config = dict(
    hidden_size=160,
    intermediate_size=640,
    init='normal',
    init_std_down=0.0099,
    learning_rate=0.00487,
    lr_mult_o=1.5,
    beta1=0.95,
    decay_fraction=0.745,
    batch_tokens=32768,
    max_seq_len=512,
    doc_mask=False,
)
Each number is 500 + 50 x the weight over its row's rms, rounded and kept within 0 to 999. Layers, rows and columns count from 0. Numbers have three digits each. The size before them is the row's rms in percent of the matrix's.

# k: layer 4 attention key, 160x160, rms 0.132, rows 153-159, columns 80-159
# q: layer 4 attention query, 160x160, rms 0.136, rows 154-159, columns 80-159
# v: layer 4 attention value, 160x160, rms 0.142, rows 128-159, columns 80-159
# o: layer 4 attention output (transposed), 160x160, rms 0.174, rows 128-159, columns 80-159
# up: layer 4 MLP up, 640x160, rms 0.219, rows 0-42, columns 80-159
# down: layer 4 MLP down (transposed), 640x160, rms 0.152, rows 0-42, columns 80-159
k153 084:543605428499476525570429379405514492432461555450556527574447482474503532453563495479507474459353458528567543493505512484506557548466445512464499538538499560494474508560491468541462415542503493447565476506508511523504457470511485473510487526
q154 088:538448448499399439503618505405497551514512506472488448548495458486466559433428379517426479575555618527488457462496515464502537449488462524473461495529505487494531416465586497499575534508495500477420449523472507567545426517475438501487486485
k154 089:516468516548376513514515538478502526407531523390504444517491500464472541378427486536490500532587505525484423414586596514428450426421453449497551493513394524479597452512556464524506579555536508433414465522447545499545517505455513450515472397
q155 088:523502482445460496508471470507436458544455464509488525468494513527421494442555467615508552459488509485442474563499531510499472482512453508448550456484438489548534457487500502484508505449564341502504391507431561549430431525461569526501502625
k155 082:451523575497470533460542519550417551540506580481501549596538535432533513384516492519561439551470531461569544590529517513522495592482543435434545503423436478486536426456444518585436528543525466522488533487407591431427382491446472418480480508
q156 090:454461469449504534571515454585481499479544488558457593399522454519405481490515509385572477543487462474478550507464434494548408452571412476536589456476520561505411534486526483450515548504406475479488546614591549525580453554509569461516514538
k156 092:497504569403555474529561615532464457515428450572471526487458464449482492475504560403537555525417456357504549488447420520528446461510495462515547483509608522501444484479483475547456537563570528451491465545475443577512471573482502535385505507
q157 083:457519412563479482422495497512546477473456537522582463512534517520594491519455507502521474511536568506544547368430545443489537418471476460518530486503491508571464474506423530509505568485537489485437454475460446491504446461422544485388466489
k157 090:409514443578442523519467566543444560500492564450632513485501445497538478487588580487472353507483591519501503471449571494501433524475474565556448547513513495552582538450542502528596519438555477495385449509500491467391425502472522454450497528
q158 084:482450584482525438464408556518466514465509440427568517549540518479506585491493581470501531503517551472449526513548447586451543466459562513544450560351472453527436545545470543494492536498534458505462506503476395492457488592462448510469494577
k158 091:567429498500452510481426511472524515491482539466515593601555524506506459468482515446475499529493555416493421455563457563424471486528564486548478484493447529583483530582557562445470476468574576510461564480540437502443468505454561519507484590
q159 078:476461505489489501531491577490509498489567532476536487549534505610565497567536449430515416520513439581534499422448505555483345518490454576549481515524565473496411509501500498553446585505437395485509482552468400476502387460546497516560505441
k159 078:458478549522520475472506401431502549407494498560551490613535486512517526567547469492560447546469476607478513459467529486418448579487528515484526436506642534479447472507489504540435548462524480483499579498515496447580444516416482492506494463
v128 087:539477532563555605514575508488450540435485526523456486544477485512427427432474516463461530536447510456477508422524482484564511636558567469438523572559419532485500498484490541487511517502529475553479525501485508638461419562492527452536425384
o128 092:532557521430483392479535469482473526511552496432584505455482677491557476556528471491500600526427491451424461478534511557477422388428431561540550454496502501554452495483406462425442553484505548426516547593463517465525470534503480458530516542
v129 090:506458465536497446458437467475434444473514462529486518507459511370553429476505408515504457566522544523449401527478548459520556479470471516556536429499578456617511481613540576443593403458562561573530415538483526483513444581515456570491510519
o129 094:544477495516579610484605545565453459481481567538427522418550487583444461527451554406523535424558472465457527522523470567468463493602563556493520456472495502409587490437479469525508550514471470423474551403468546481444609465475458496499505459
v130 091:546499511497437444588581506458501508444564456556427421496538486499450450450445557573505501389525543363574453569464442509523516477472476591508478496505483502467536522478585553483523443592461491477544542504481511549503520579425563460470438439
o130 097:523554451546479479438550503465544505476578439391571563590591535501575546570565494432526570651520466526474520520532469456437451514443475469561568520532473474516498482475506507428467470517446469485486465482535466531482501504439476613446540428
v131 093:501462576568507434490540521467445388557475494537412614583488448481367412439483437541489542517401532572526448535496513500543575454615495469569468494411510502503489517446480503650518442548565586516555401442495471541488472513553568557566545482
o131 097:498476474561528433499501466460415607491510471528523417497556443447563595623479488495541495512518449495428509544391413471433437568459499534543446513478571562454447519490556512476457512427451525510450498462558571487470535507567430469499475525
v132 086:543548497448530575545446498526519495475477531427409466449525480443575595467579543480502586524564459613454534535563454455533482446543589419515433559391481505495521571515489488459368449444497562502571514509516545448598523486469480473494624383
o132 100:451431502491536455542575526525504429556492380573597508548451492612430450526463555534478469589393423464574497519523599545455515515478477499469552548486501503406461490543522558546571486448450518420518524499563480481478484570493494420457487503
v133 095:444498502414434417470501502413495551510413494538526449526543463579497502487560574521498499402570479430517421440513492478473456545461510512485495472522541492533463481404528483499554471589439450544431533481564461537516426521526514481505442551
o133 099:524533439586487465548434462527536561532599438482506581464471508444437513474451417436483504506566580438449547579494491515466509477536456538542489470552379519488537410539509534447464517416504481501490459579558542476531479583499530538527557440
v134 097:478493480620520498485533553496580509520545501532439573528454484485526548481441417441554511413562518460431426388535537468517506521555451469537519462435474591558471449574522544405525456459503462493486517520494466491474588390501430531480581499
o134 102:525500613414502516469444518501420480520530445440565460530544570534492486492521533498471424536480491582520526483489445533493445442542514461567557495463509503537525443472559526490522464518432461538504523541454561492551401506513523447570540498
v135 101:485521532505514459555462516466405458404458485591490515521512494597537487497596525472563469439505545496396582551529478540435515501464563539526541456464522506571487512505371513512555411527521428516467452484495539446471510612494492592485368471
o135 101:526435500500544492613567423504587404519535423379488524475560429442423483534543488448460545563510486535487492513448394489549402508486461492515508542508514539426510521445519494452476523556563543457578572500534429401527489523591600493535473443
v136 089:510528515489486499468502588497483475531618535529482540539479570513419527517535612516558483430536417453485488515443458465427502443632499502407488509520463550523507472526513553454456467441547507453461492554528563461477448544480514471453518475
o136 094:518541512528500500584500511494499520503469495530581479477434523524501497472477476575526435584436462507483559558513352583463512544392507500497495476435446528466436584581478535518434557483466458541423512434504482513466466468515490479522536588
v137 092:483434575440501518476541482507519552480570598488458483540506482624453512467530529534413536511438548650503553475538535544457494537488453528449522426527511428501531613447562515461476540542466474445513498551553464522490518516572559404578468486
o137 104:450550558453476454485465458524478428550436490525399465533496578463550491526539555536642498419454429505465476480475456472568481475502614576488480568401506532422497589518470535559478458476542520541459507482475446415489510446515525463550467558
v138 094:623556529503531534431552527489461516491532473467552454469502500563445619369461517453438508515419543466501425444521488426489517555608532473564443569528519538538436486520472554561541574482555566495521549493431487427461513411524483500497459429
o138 098:443449506536434549530510547478527372533461621396529490544527490570513506505491433559539471481522525544561535465423558500437451442436438516528465526549468529472519469497586429450460547503465443550421477512478531516402531509426433480427534563
v139 094:459510515512502502460510457535504571542556432412491544513538452476414421457453487473497492560571429530556600481517554493534495501461484463490409441472448435612481460611495412425401515476441531501517514587434468532476555366483577513497509527
o139 098:503400449491509508490418640465496446440484478582523476475558512518480628440458416520469536475489594497452455452450494634561470533483510380469514600464595569467531479501543461474561527547474540419498490506514649476522417524505432465472552473
v140 093:544482448432534451492512525487612517595507532550485363570510512548529532485585503433494564476519518515443545446632525539520484501528507511526489540440500457533423493486545541561445436433458505486428459462419363561505524474500514464555477542
o140 095:447471496450490529499487478428451545429467538472577553432525562499441482557405565443477544570531504414536404454445651406514572484547467482509485497574458551492593517524498515436555544576552523518512495531643518448515448475476510435416478452
v141 099:458570503507497521529576507551477446430556493529492570459474489462460532527447414526513505405518463423535410416452496536430463450444499512499432473512446560528465487490539513430536522443442429515514529524631447496425551533492384529459518457
o141 107:471514497477543465486401511509506592610474456510455478542477499545466538486515553486450406559434493464550521586535528574503463471535501456520525476547411489511536484482469463559384539418590533551457518498422544524503405504534555637413546479
v142 085:451547508479481407523608488488510396531545475449555459495555474501621480512452478512486501478495477581463459584581422494520475510403483452544526450557478567487613577555514477366386455491426443475487480507538495489482502571580457499501450475
o142 094:467512538420448561500437482470460576431484535558496528582484615519474422500537587524465510519538569462478456447492511475508518543556505549518462502466475416444509477527499533539486444529576539579475476441556440513498485530523547533568497484
v143 092:535483477489560379488432409472576534489577597524500585560553459553551498504466468470494454410470483425557549556532466577398605466536429482320390473561572476526515607449490527479600476508447560454454460524523492517355492506617497536486533481
o143 098:477546522486440528429528413481578482544589451496469391464483554490408500403449513538533426544428527511657503479443474532528488503443476525539480496455499445470468526532576495520472535566538493659550516506508480438601550436482466532424558521
v144 091:477515581548527535520599554508487403456414459453607481506481523563487522380427541495515562519465596544532371490464465526533502542475542509535537528550475414448472521464526455475442477578529505562445587556484477529410571490528434526519487529
o144 105:480448367469457521491501510543432591452563555424548547530576526572533517567542605498484486497517461463431531424537457471470507490548446543507469462463452528549538372584544514476430492438511546459431403508482489489442449504463476469474571406
v145 084:419527549553522581498469507472501535467461614584386455437520516469573511587385442511526501434498523425435531554476515495610447389479416581467524490428513446560451397484478545509490503554517464595550505394532502489476471473491548462555522417
o145 090:450583460464485412465630525513549502439553401433496452513509565536515506500522495503421552528448416477589545529536449572427468582551512522480451490497465506478486441418510389530502478498473523500463469591562476507441606530572482530495395520
v146 092:512510568537496585614418481479433537459504531473436422488549524513518364513496489592560582480490485495399484526438564597538481527521543472539419530469507486475415510447462500479501515526608501591510449464605459388584532509561554515506564522
o146 104:462531433552502537493616436586483499518450483535539510506545448401510532483482483473481434521576440438542538471481454417497593475467498515468455494459477522495499390488581509499493491522592442387474576523517539528529416562515545516529399557
v147 086:485483485461497524614504571591425531507493464544473513457536509447522421475504502484519513491589526553531396491427537513632406483487476520455496504535583430502522510443505513405478474397475513498540535547494577575494471459512650491436423495
o147 100:562448511553500502389518469448593514555543501523497593530441488490505572486473484547492462445429459528438450419549543472429577611431578540566476469431538532444468484580394531536496506507612505389495478505562407456438597470579460480512496463
v148 085:407503552596443438595489361617520542449540505437534518369462455461480508493525514485521440464534468488454451543526539432451448442526537504449528513504529490510390520488527427500542504423494499517575475452550398473517468469529562542527575431
o148 099:520508472457571522425526537407474481472536416544392486535505574472498517474527490517436494470394486457623528547509443538588496443528453549495447552585462482542533537455489461519426531530501587481432487549515552520502499475446472549383477507
v149 090:453418549552527483474547459576417500461509462535448391572475476620453501432486510503461529467472431491435485409571462518580525500559528603457618485545427490548548527515486454569511469542447597580400389531501590491451496467537492424496441573
o149 094:485515497489477497505512575443499548489551517485517621516470593516564474541502446523550552509500575495475460475461478454449361463486446452504486484505515506556467469505424512520446438416455354404511462513488333442471524504547540558512590488
v150 096:470606550407550413480555535537623510479575508453538536499503477560452467525546455549423503500499489527591513463499531520530493561389495514459420494482516525555473352475439491367531544577533486545546564470412446455482474515444520510495452570
o150 100:537525429520527558445475520486462512466463479441449519474555470383437542458458566492506533453574610451387558408465490454510529467525519448560581608558638545488504549543589510526569529409491495497415498569488536561454525493471440529543497500
v151 093:498433571582459486497459518547487567516498499507579663533512553533475460503577472606490526557475490491449446511560512463530524464531546605525511517443544469498550547501418488461431444518505453581356480460482505429576510559558474510455451486
o151 101:470534525515550481512504486403527459469508493512466433522511476498490539590480454511559435437566529529470489502478431512485486579434427462379490493547517528533424576538516549528501452501566554471526531439456418506460509476615528503559525443
v152 096:513455504552531535449398436475474534472509562438550535568551531385488567533574553537482478522484523471483519538485494419460518439533345475522505542479535421465487447544368497490509589530494459426560471512490535455525501490501479535397532536
o152 101:461567414508520563513542457571525437522492578590435521503453456508416428437504428444522437531518478517507542540519472523496534550583535384434556423490437498502476525544584500444501495496448460432500515528515561558459474524591427471487558537
v153 090:526471466512476524476519388377332412525518454564432483509519493419537592426435540364554512433593516445468431497514457495568545520501519471487525470535522507504498469538537502477522478558514524455498537492595495491521445522529477493496496533
o153 095:477499514472501515509522566515610510457458511528480587533493490587594392564546548613556491487490537530473465491503540547410385508500546483550570559478350571500491483436441483503472536389431479525572463402506577497447521450476456542458464482
v154 089:469552514535498547488472570468465568453502514468432583587587550531508545559566517362528445494445486508435563559505515476519535491493369552467507551597471470433548500460442446536503543547594506517461499427544528447446448475496466511546546450
o154 096:449417416436573523521465454498490365452511507455537435487450457446469428472441498527501503501587524504550509527503434559566562449454573504528462412428421469535495515512509459518504513492541624466516512495429423550536577622507500558518493511
v155 090:512551505486519474443611551501501518421486580495473425433451397464486513581499522352437533520630550507608435498531515404587525528494454482581504522476457479541506495458421489500534515497548506488445529560482498488577448388582451533442464552
o155 098:558491466518477513553517504442517459525459437527527565604546490554551454501414488506559502498570472401411476606487457562446470499414530483483468538471440538557503491603554528490496479489471457419551459487451464533427531467487577425568578517
v156 109:494564437474450515427565406524553563440521428579590612484492506518524498554520506500473391529539383574477480532542436514414612486499465497444502538558514568511457501498553503454471564366482515489442420454436502580503416494611433522494509592
o156 115:519467527510505493545399530442503466601513517459392446500469499568415466498444540526502510509617588427519482449454491524525503512523482463541485440461493405478521591491495478509544492553551465555460510585527575475465510380348479435531517424
v157 097:496408609467395533432511524487446519514534514530539578515474496358478485474437403605520568499513536550532600538460487450580457501471525457489502532412477506447585448537471458489535491551505485506462452550496566579476471502365481510486472463
o157 102:444557534565565433526499555547511479507463571500552557498550512497491483520566479427477457523434448504512489472486513536536524493502468494424575545481603470546402563538400487472452523455488495481539540413390624507497543486474553471489478532
v158 086:439358517442474494553451589520489488454450576516490489653517491593451447461567470491550544484394478502574554542493489484474469547549407566590488547509536401446493494468480508512511500559455501477456473462490542479505443470494592563512554521
o158 093:505520464563544498474529406423603482412548499475444518413543530426534513539539504523486456543625416480516445485479487423496533537494514473390523429447609584568580455562455436531507526462492510545575507433450495470486497530517516486457548517
v159 089:490489532517456522424515483428541498479515559454576607455535468542551552542511486540538447451556469520421530526515446489538431511532467532504397483448465469570562457496563454476479542483539529528496480508390475443533485515516512518551558532
o159 092:506559470521466582577419447558515493490430471610485420566437577479513468621510527483408480494463558533537514455472507512521578518518494491498555443496504544490455532503432473539514450541479468451484539537507511586395473520515519499479539503
up0 088:436504555616430534496536506474532519520570566491522452452530560442563532554551511545462546536428438611464512425490557519455417456439578447426407587485494458513534476480468550515515503484423547540543522504374450441564503524501565568563473408
down0 083:512572488487518562441535494525373523435431478503590446578510584520509495425548488502483476453498368552542487450501441497564420627452584493586452648417462534483453426490516492431509480478615497417547559468521507418530422514490527480547469550
up1 099:476470572535454475533417546444515509496553493507487524544480485496440474604563513580483486547547497523542493506537456566489458525532512438552521541498501553426585656426447493530513438545562586480421530544467535428414534425528543530458455468
down1 099:463540585514538474517500524480476518533526523505496373526468533574524507437359548444615447489538440466443482565605460430583504499497571455528521518413489474541514485569516574468440461437431480452497499523538535530471482439615425488529455505
up2 089:540390493435456511518494522481508467489578486589547516483576489481560469556392447474562456536517552470483482512598461518479460472470469426445520511495477484345585571434511497555462461495486507482579549455538515538436542523476476534521516435
down2 098:522483493534476565512522464443540513486587515426648442570521498419502494517543437602471415413492500453514482446462481497500520538415522557460557519472499541421597487551493516502484567517440493536562586631504470575542454502481554512538538425
up3 101:460449431508536504482536504444493475529509444459459544450561535541500492499499412602474599436505492446463472606436500454441539430516495575534476635456444443417467477572509560526503460486501434509506486612506583466487511415520515486430524544
down3 094:457612539442504476528465517596500532464568434494511569597398528396501494536520537536509449500526467536463519562450510484501508507470471592505469409511625570472540449472535466486505615520574449470402471474483457539466493560495468653516415402
up4 112:429404468396489549520479606488578516409598473542606429492507407573513563445524513460437497527483523522481568511637493556553398442526490411503568475503533496531485484468570467524525408494533452537615445485406417495567522460455498462492467505
down4 113:433510474523511479451555467586509468442562486515540455579449486499491565568463577508522574427542403417470495480434427506446440510525547448539461435452514468449483494447468429500483512387534592401456389471465485531538490519490469541444473489
up5 107:381497482576526465496479469434532530563506508501539558567551535468484492502466476477476508538513447528431518500600410459453466492503444561607441417539461538570530480489528474577491489443523490544385482442480463516537452513529484459479461443
down5 110:454501452484588543596555514562539654531559540483548505467550422461519419466486471454477480432483488536499524497433510503485565506476392477410442469453452515457470528437622432577471506448498526559485470460495531637446493498535505545379439481
up6 107:482528505513497531513473581402532503482491588479553496559482484394348536580540509427523634444555506437449495475554459575422467431507594519475466587527387540477563479564509452493528523499530465533473434569555596581456480552456543477558460487
down6 112:478477516498605484486605586550448484515475581496428604565478474437514519484523496565453435523496424564507472462424567551482518486541513460445591487433501469418497506537459523553486494466465504511570532520521511423496410477464444475511487403
up7 093:453488487589529446522538465469570529413502505464490473563501596488457429504580427494547507507623451470494576485450453551523481548464531490469476419560447462418440470537388501577512457440514601443510592526513416500589568491467516464560453506
down7 091:481537472476554527501523489543519530441517457497448536579449471582461395512579581479476544508532512503565520495506474507440566488510553418581490531500512502547547459446495583521532567415538556543357564464388599554445476479531478450496512561
up8 129:502345582466532486560514567405432426595466464543529537475602426487432480539473507525479497475501539579487480500546494511514457500462481501499509534619525495510407506421574509513542525486433574516485513577530477473493465457477469489540410457
down8 120:508474475593475511565377523467467422453443489448500482444577562461477510531520578541473532516457446539503522479560458591490489600502558459482533486494497394582530543505436439499552481529459506598498550456506479480517519425397572479453596545
up9 087:499506503530476547422510469460476481481417475549490462479512487548495501530439430493474439529421416572524562469565501529500516484585575551577519487459495568580459549446447549491588390502498566436558465411509486491492408523509428538531404502
down9 084:562428545510552543517565495462453396430473459483524524385467483466528455531501449423556480549393546557604492471553597450580480540530561439639491479425405477480529534515524559522513576453458514493428473441493489415567522508485520452525493425
up10 089:444581451548486471515518531571509426621512471537483495580542485491567453490538436530563450462536480472495428464455529459528444578510529550459515514511454541464571504534476553627472506594524486520462515479511460470438506455469526586514444397
down10 089:430502453516437525494508536410536511520463488474601562502592509511540498495492450431512499542494426589496577613446516567487577596461569498632512531496531456479457514507366538509570556530626503431550520452478500462451569467456488550508475511
up11 090:496477476511534605521465472504521480536430470554417481515498536445567450430458482623513582512525511519419506459501490491447475468511570453499550595535478509511519494563502498580488423406481566506495529568491452455481584501510517544468561469
down11 063:476482442465518470508533395531445575431500512446533447473455484539508455567513537403513467530541431469642468476556497521508482528533461447546548501465454434552564506483518561484584508511603532451525480506538511476575457573524536433555400557
up12 094:440556533543567484611484585482515429554534474569456568532536515519474472539411556479383440518564541445524548566443521541490510488497431610623565549500502396485424435598457512586519512528545564493473521422543506448587511454564526451438567524
down12 098:517381452463549511446574509424455551505422551523577430451615482505537515438568513509465508524391461502490560594474358558583478601520492445486462485520591438521474499516395450502507500522511545475416577560564553473483483501513470489501602425
up13 093:472451516507519496451487541460531397519474513432565421510499516501408517541537477540481572516430587498529466570481556599498544430502475500452600507529532488445491496464425491464526533539451513485439381482548484498541577508589521612451504514
down13 088:498543522546477486505503483523583539465538372453524561395516457458470538475618480477539517505565463517550419449564458533512487539504522518488477460479568531592433436620525489372479488486438598484428561541474471442466629437540488544544485465
up14 097:463508546508558467507469503477550565546527542497456510470428433434517432482526443545387453514459473555573517461554449449605589436513479589470505422583457472525482571527501481567437432564532488573507470578456484433513525609554506545499541436
down14 112:412546539499546452522604515438543518353586459508411578438476467481520490545508409502478514514490481387512474552551543439483583489504496513599462464503394527605478486404485548551493497516479400512518535522471599562494497604567520554477445419
up15 103:437609550534441493535480452499604515501559404510534445522450483437516493499596444583491499555501491558581520517509498505513438455515534505485391537538550483408464599493510527499508490480461489440500532552458391526498468481567504590570434459
down15 099:456486604454505522532503495464386613506521530445496476535519516528568540464458478441583480482444537523445466441555501513424565449556515471461568517461379501528484512524455565495520555519508496536491454483567586462477627604536439438503571559
up16 108:472504508472514444535473427514465465377587550485489523483495447555529528543507481482515489566530529510438398510470415570486412538489552529501504538537494509485558533473546527441394518548432461462451483444489478431558460499369493452498486431
down16 108:424628475478498526516515407502621465414515464506510514523511528519581503599427613434521565461580481470405414516487529592503525446492492619448399468516459506528505447535480578508550526472537503428537489443573543460565493476465487487407428535
up17 105:470425536496480469588515572414449496537411449415424520507500486431420454533493485511495603429538535491568439442446422473529438490436420426539493501570525547441639533488513570558556516543455544554456490553586471426466537539566543502482545474
down17 104:583483534533596572578503547460375502584479569508446497452469451435458560527497426516560443448558545491512481423475438435523462606489532436561485516539403569494438466473531522499437624526449406530590460468516476523519521527556525459575557485
up18 092:492478650501490467475449475491552519538413489526536572478530554439420392532569535509483543511454451544512545460531515563487504536542529517471589491561599442592452435462573484510464441550490473452484485496396495451496465556471463534541477510
down18 109:547595565479516527602482537548478557444493499477494506470411548410476516562530502500447485561447450545549468521500364522500540433508435532528511422535503500461505492442533487499537438481488545450512481533449542414456480469544489483473562557
up19 098:517475491530577473461552480517551500482571443426474535450527386513526458471470502468440397511549555476522505529499581545430450497520492446502524477434479545487470507595429531489527553487489489502481550604524448529510522502365471446541547554
down19 118:455587506470539485483537579446460491550570442547394452459474457460540575530409480507602521493536445517529526517449519472521492590500473472512474439393630495539555442489464536464619510523469516553490550504592478579517492560444396513424565574
up20 096:426494557543460529373577537470472560482514530523507568484496485459529460580489433477483458511519448408414544656512574476498548424496480510432535536587532429500462499552426553508426575469438472438459471513535542470536534553571532558550507406
down20 088:599550503549507442458444519514470453417443436421508483511503539449498412510496506555490577486429491575439566419542556485558559503472586400429483495464425482501547629533564464526454414536576475445526536531520434450532558552447430569546567537
up21 092:476439518513532523463528574591527578518480510427451497520466512476470553550537491500429596501530568532652562487473557433489382398456474485538539498530485397498546508546476520514502418497596453418526426479490394527543462540496454512544474515
down21 092:456414522503531471485527522493448527559508621480519483374502494422485499502593501490476510400556454590511511498431487513531562575466456515524512566460499336529455558498508524540557505446471434535549545526531490552447507491583430501565407541
up22 090:506513574437511494536520477469435511516474419483539491477533401585571502544542489431535503482445579529501496498465474487443470410456448535478624484356438601472419449483476487548483541500449509481496490617534414462500421503546505528398455502
down22 095:428490459558501466434540578487541567501490448536525466528597538462493502468535481587538504508507493534470504518434460447486542628582455464472449445565589540409414518508523480567499467426447540549445511423466541639420570546473456468544568514
up23 123:463549474509521498484484437468550536463412398470541546415473444542552518502537519509518447466561520561451471482479415437527463488443509501485453514509442603518515503583519506540418423427483558479511463529496436552516452504544493487553434529
down23 114:462548498511527551480506477504585488524403555423505504474452504554553472398476420526534482423567494509394544530536397479394555524433541460566499498494491545491499513524543512484437430452543454592449484577616530556477560446574532466458374467
up24 097:411478535542585516578496478487466540454510446546575568538574418474446540499550539578472548442528470473519578530443506554395580509485427528498488420476469555435468487569547551459449471428390440513574502441514455343597451458471461457477515450
down24 100:519534453602482502524558487566494501539517417569554518516525559457514519445528538490518546406562514514509521570468458540518474478522545539476518496470390552450510614495538515461471431454492376578480520446438427460490385471434515513506500490
up25 090:457537525463505538482578499449589572493435517545547525528567504395468507486541511492499597524570501492384486589489445502504439560541542523596555467519532527446481404624561525500477542499470470427444516566380460519469499480470585542614399487
down25 100:582487600496473466456557479422564491450569506526484535487445430494515520490497507536575508500616486480556610519489500491529439493481536616505463503443573346483525511507551521417442490504524508551455462466415473477535540491464457515531542574
up26 106:510492467514531454529441506539532432467567529432567528520501444547481466473513493543512451519481545479519535509485534571438539466514523547468556494452525541443440445452401514572508538540543562499556531464392538492506491478549477455447468508
down26 112:483567513531489523488509591511545493440585548471530545438529482506512480516448478517572520456506508430437517500493400405586428470494402466468533469466459652509504367472465457555533537632438478439559433478532496531566505457535529544568441476
up27 098:418505569525493470530481509537543505545507560460435514462563479534525460458501484554471547546583465468505518471602506459413586460530519492508505508501368583482498454508502484435446572609518477501491553513621487528493500560492489461427542487
down27 102:483476482540410568468475476544441483495548375489595555514520445433520547580461496451545447529569479416524498462524528497495535523593446490560476478556553404561409396435475491561527519527485491475562539525552504504530577463463405554510505477
up28 099:425430468565500524562521502474490438539537528586427459577544467485395490533465431527526595518525575486498483417538545498461479520453609493460467556537456498551518517532542545457493518618494478478471549547512506460479541444575436409523497481
down28 091:534526367522450432475540466491525534531557516484558462482490561495473460423579480567562444477471406487453448514507477517485501490496503478501512499482350616497515524558561411586564502423529368502489465513472488583537536365397471471516528460
up29 116:459513494453529488477466447537594522648506401444480499483432507480459551535498523586457371471514478536517544488541456512579524484458561510461495493499593481500491537563583493537501507519524581476449545551471493469546435525501616576562450531
down29 115:502493442558452410542537389525474527480448513448523503508497410571506592477464474567473438489465503472546548486544558491460498401461518573546437445475479498423484475496487567501430446419492542508520472473492481517514500395524521489486519625
up30 099:453454476454487472506445545469598463583490419474512429538474516513537541472515499526582588486457529553463480499533510488500534585568549508492544468507537517537465460558519500520453403460408500448562542394459450393423462578396436489565402483
down30 101:492544449564474474454580447504529510479542483432577330498588444430522493608592495488577445379468553504497438450461477515525447564495455605497526396531470547465502466522486461503412471451359544495547477557527474476488466540556569456568526512
up31 107:430492593500409620536548485451551532544559512547561560458481511458556451474427523468495511449540529565546417541484409531465573418440562418438520588475520535402557529444604552493561466485530485433608580535545460556544560562530509490514404454
down31 106:457546461553540510485506510565532504555395474479601573526474467451527435449499473512447462548552420584491562443605530549578454511517521459554540449422571472467482521526568428511375500413529665523551526493533462518478527529466526517525497504
up32 102:450533582533484533501521485473533524497519436423397502525563565522513527478415473439520516497418547552533488523436489521522457457495604562582494499466613511458492514542496588658491521463479501530432520560504473430518531409542484544443562467
down32 090:543541535519577437598476484524468451511531584446483559568524493515472609467524475503504506523394478487574547390487527444413543599459554475455477451546459524473482572579560449449619478555477510434552478495494462465528540597460430405461452459
up33 100:524517489606450498441445433521555509561476541476409469516601531505442479551523516439379470514425465521508542483464525443472584539504461507433522440495414533455405401486540364576526533554466440486498477508435594490460455484476531518497465536
down33 095:604590431451446542507539440536587548471491393580508506504535591528422429498547479558409459492531424465436458421531481450498505397577479430494567507567518523499537548448532523504482507495517530443519511486467605544526459486550565544523612469
up34 103:458426550588553451481535568437572458457490541461513556650474450499546394482461526428427507506511495587428479526592531474505451451552442569517448504524534544500511383558522452545513385493435587535518539575462524618484528429495619453505506483
down34 095:541471505495509442463600578469465552521548489449513509451460494481602534536406523505494452458562572443404490448529567488457526442539526547519508494485412512568468517562566460514446490445410499528549421484476504500515494485425399453508378522
up35 103:513505547449517495420449492515432588479555474419555465569527561401494476455544587410491496466517532502498508473463567534554558589553518471489505508439412468511579422519523499516530470509659532570452435609478452557493457573523480520474520477
down35 104:534530476489472498487494569448592518517541470587440543509490469512544457513500479449381530574479575487427441498524466413470532468510445445526549501460471475471448510540458477568574409424457532432517526462416518525423531589570513545491525498
up36 102:509518463515555452517505486492448469466492417533509459444521487533372465468486463508550560572504467476480537522520403555562406544503491453519594477446521449466467483528525481611569478562532448513473557491503512600485473432519548515492575573
down36 103:587466486518510470380485527577431452597445493508410519572456563400535497449508512458440516484516530437475508376504552511601548581529537408501493492504620525541457535522576397472499473460435529584542485471548592473612447545514473525579544485
up37 115:530577538495638510451522552380585462538547477540535552504481458472386504533493512370570491466521521502500447460469492601534433519537539542528494491506437503536562425598553521488494545532463480475442468564473477555497529562576529498530500574
down37 111:486464493448515556495475569518531486404507569569397546473480498505534438440512585454532470466576484544453472448505413468512581530462562501481479425519489488510483487477506479559407487510435495527547497488397490437485533438520508474586482583
up38 103:427495595434509578430427402511447506484558494432524450620455512437531520549549382501406545503491486453520442597619568527403459493556499503486419621447552477538482520538445485449542540576525535481512500564468490444541518463461464482618537465
down38 104:502541553418533443497528496494483500541509539466474515504381525545574553490550503484462551605599423397448441533500585483448517471446503438536547541453546545459520527545540472588594531459498461468601501511450506453436528461478538441490434505
up39 103:432517432466452511493436477491567517432509499569548379600525499528563569478450457542526501565510526395481452533550517536356415475398452518445521523488508474502499540522589477489465443529565528470545487492508519549521532452493513521506493518
down39 108:617486460465543474494539487511447504541452576443437539535390494495556537538461511448513416461485480561470420454462455423575475491564534440434507573447437587436434469501525496489390452562548563496502534514493500444565530542477409530450567412
up40 107:572463526509436547530495567498482596503514511546566546423532455464460508579516508537402615563447545472449448458493586422492517555433445562506591555547528383479477399519571540503469481514418499561372465541571495453554430506524535524532483492
down40 082:441473461468483491378543497448491538431568550472394562403482474508440438612569424520526427428509461469552599472522503573545437511473484542530467510501378498478577557506444423503532543474587530537525494448544531499510494498555592548499491526
up41 105:412594510500563583520453542488548500559442389542425447500408553566471453458425633596477552521550520491499571425554486504479431601480535475524479536573516482393480434516560504440520482538492433502521467554513440500407460445501390572516481448
down41 117:509559467466571518481603453485561516449458541519520524501470630499543393488465402507477472490485493559459493485458464445474549516490593521577485399511575507553539485455583435515501478449542501472414474475505549515421450536584510427415573581
up42 096:437583565507502562442451565460550457508500438478489471587531457459504512496502453481486362550500629531427506525507513531466450517460499476502509505554494527530414515513485510490439565537439480484568591452572519479484511566518503470539438554
down42 095:520511557454499386520505531502453685545478451614505557572527470506477481518451591488457553498515499490451565490450564488484471499456500524551510493471494547412460410509529475544475551532541454541426546538523474549515547522489598444453487449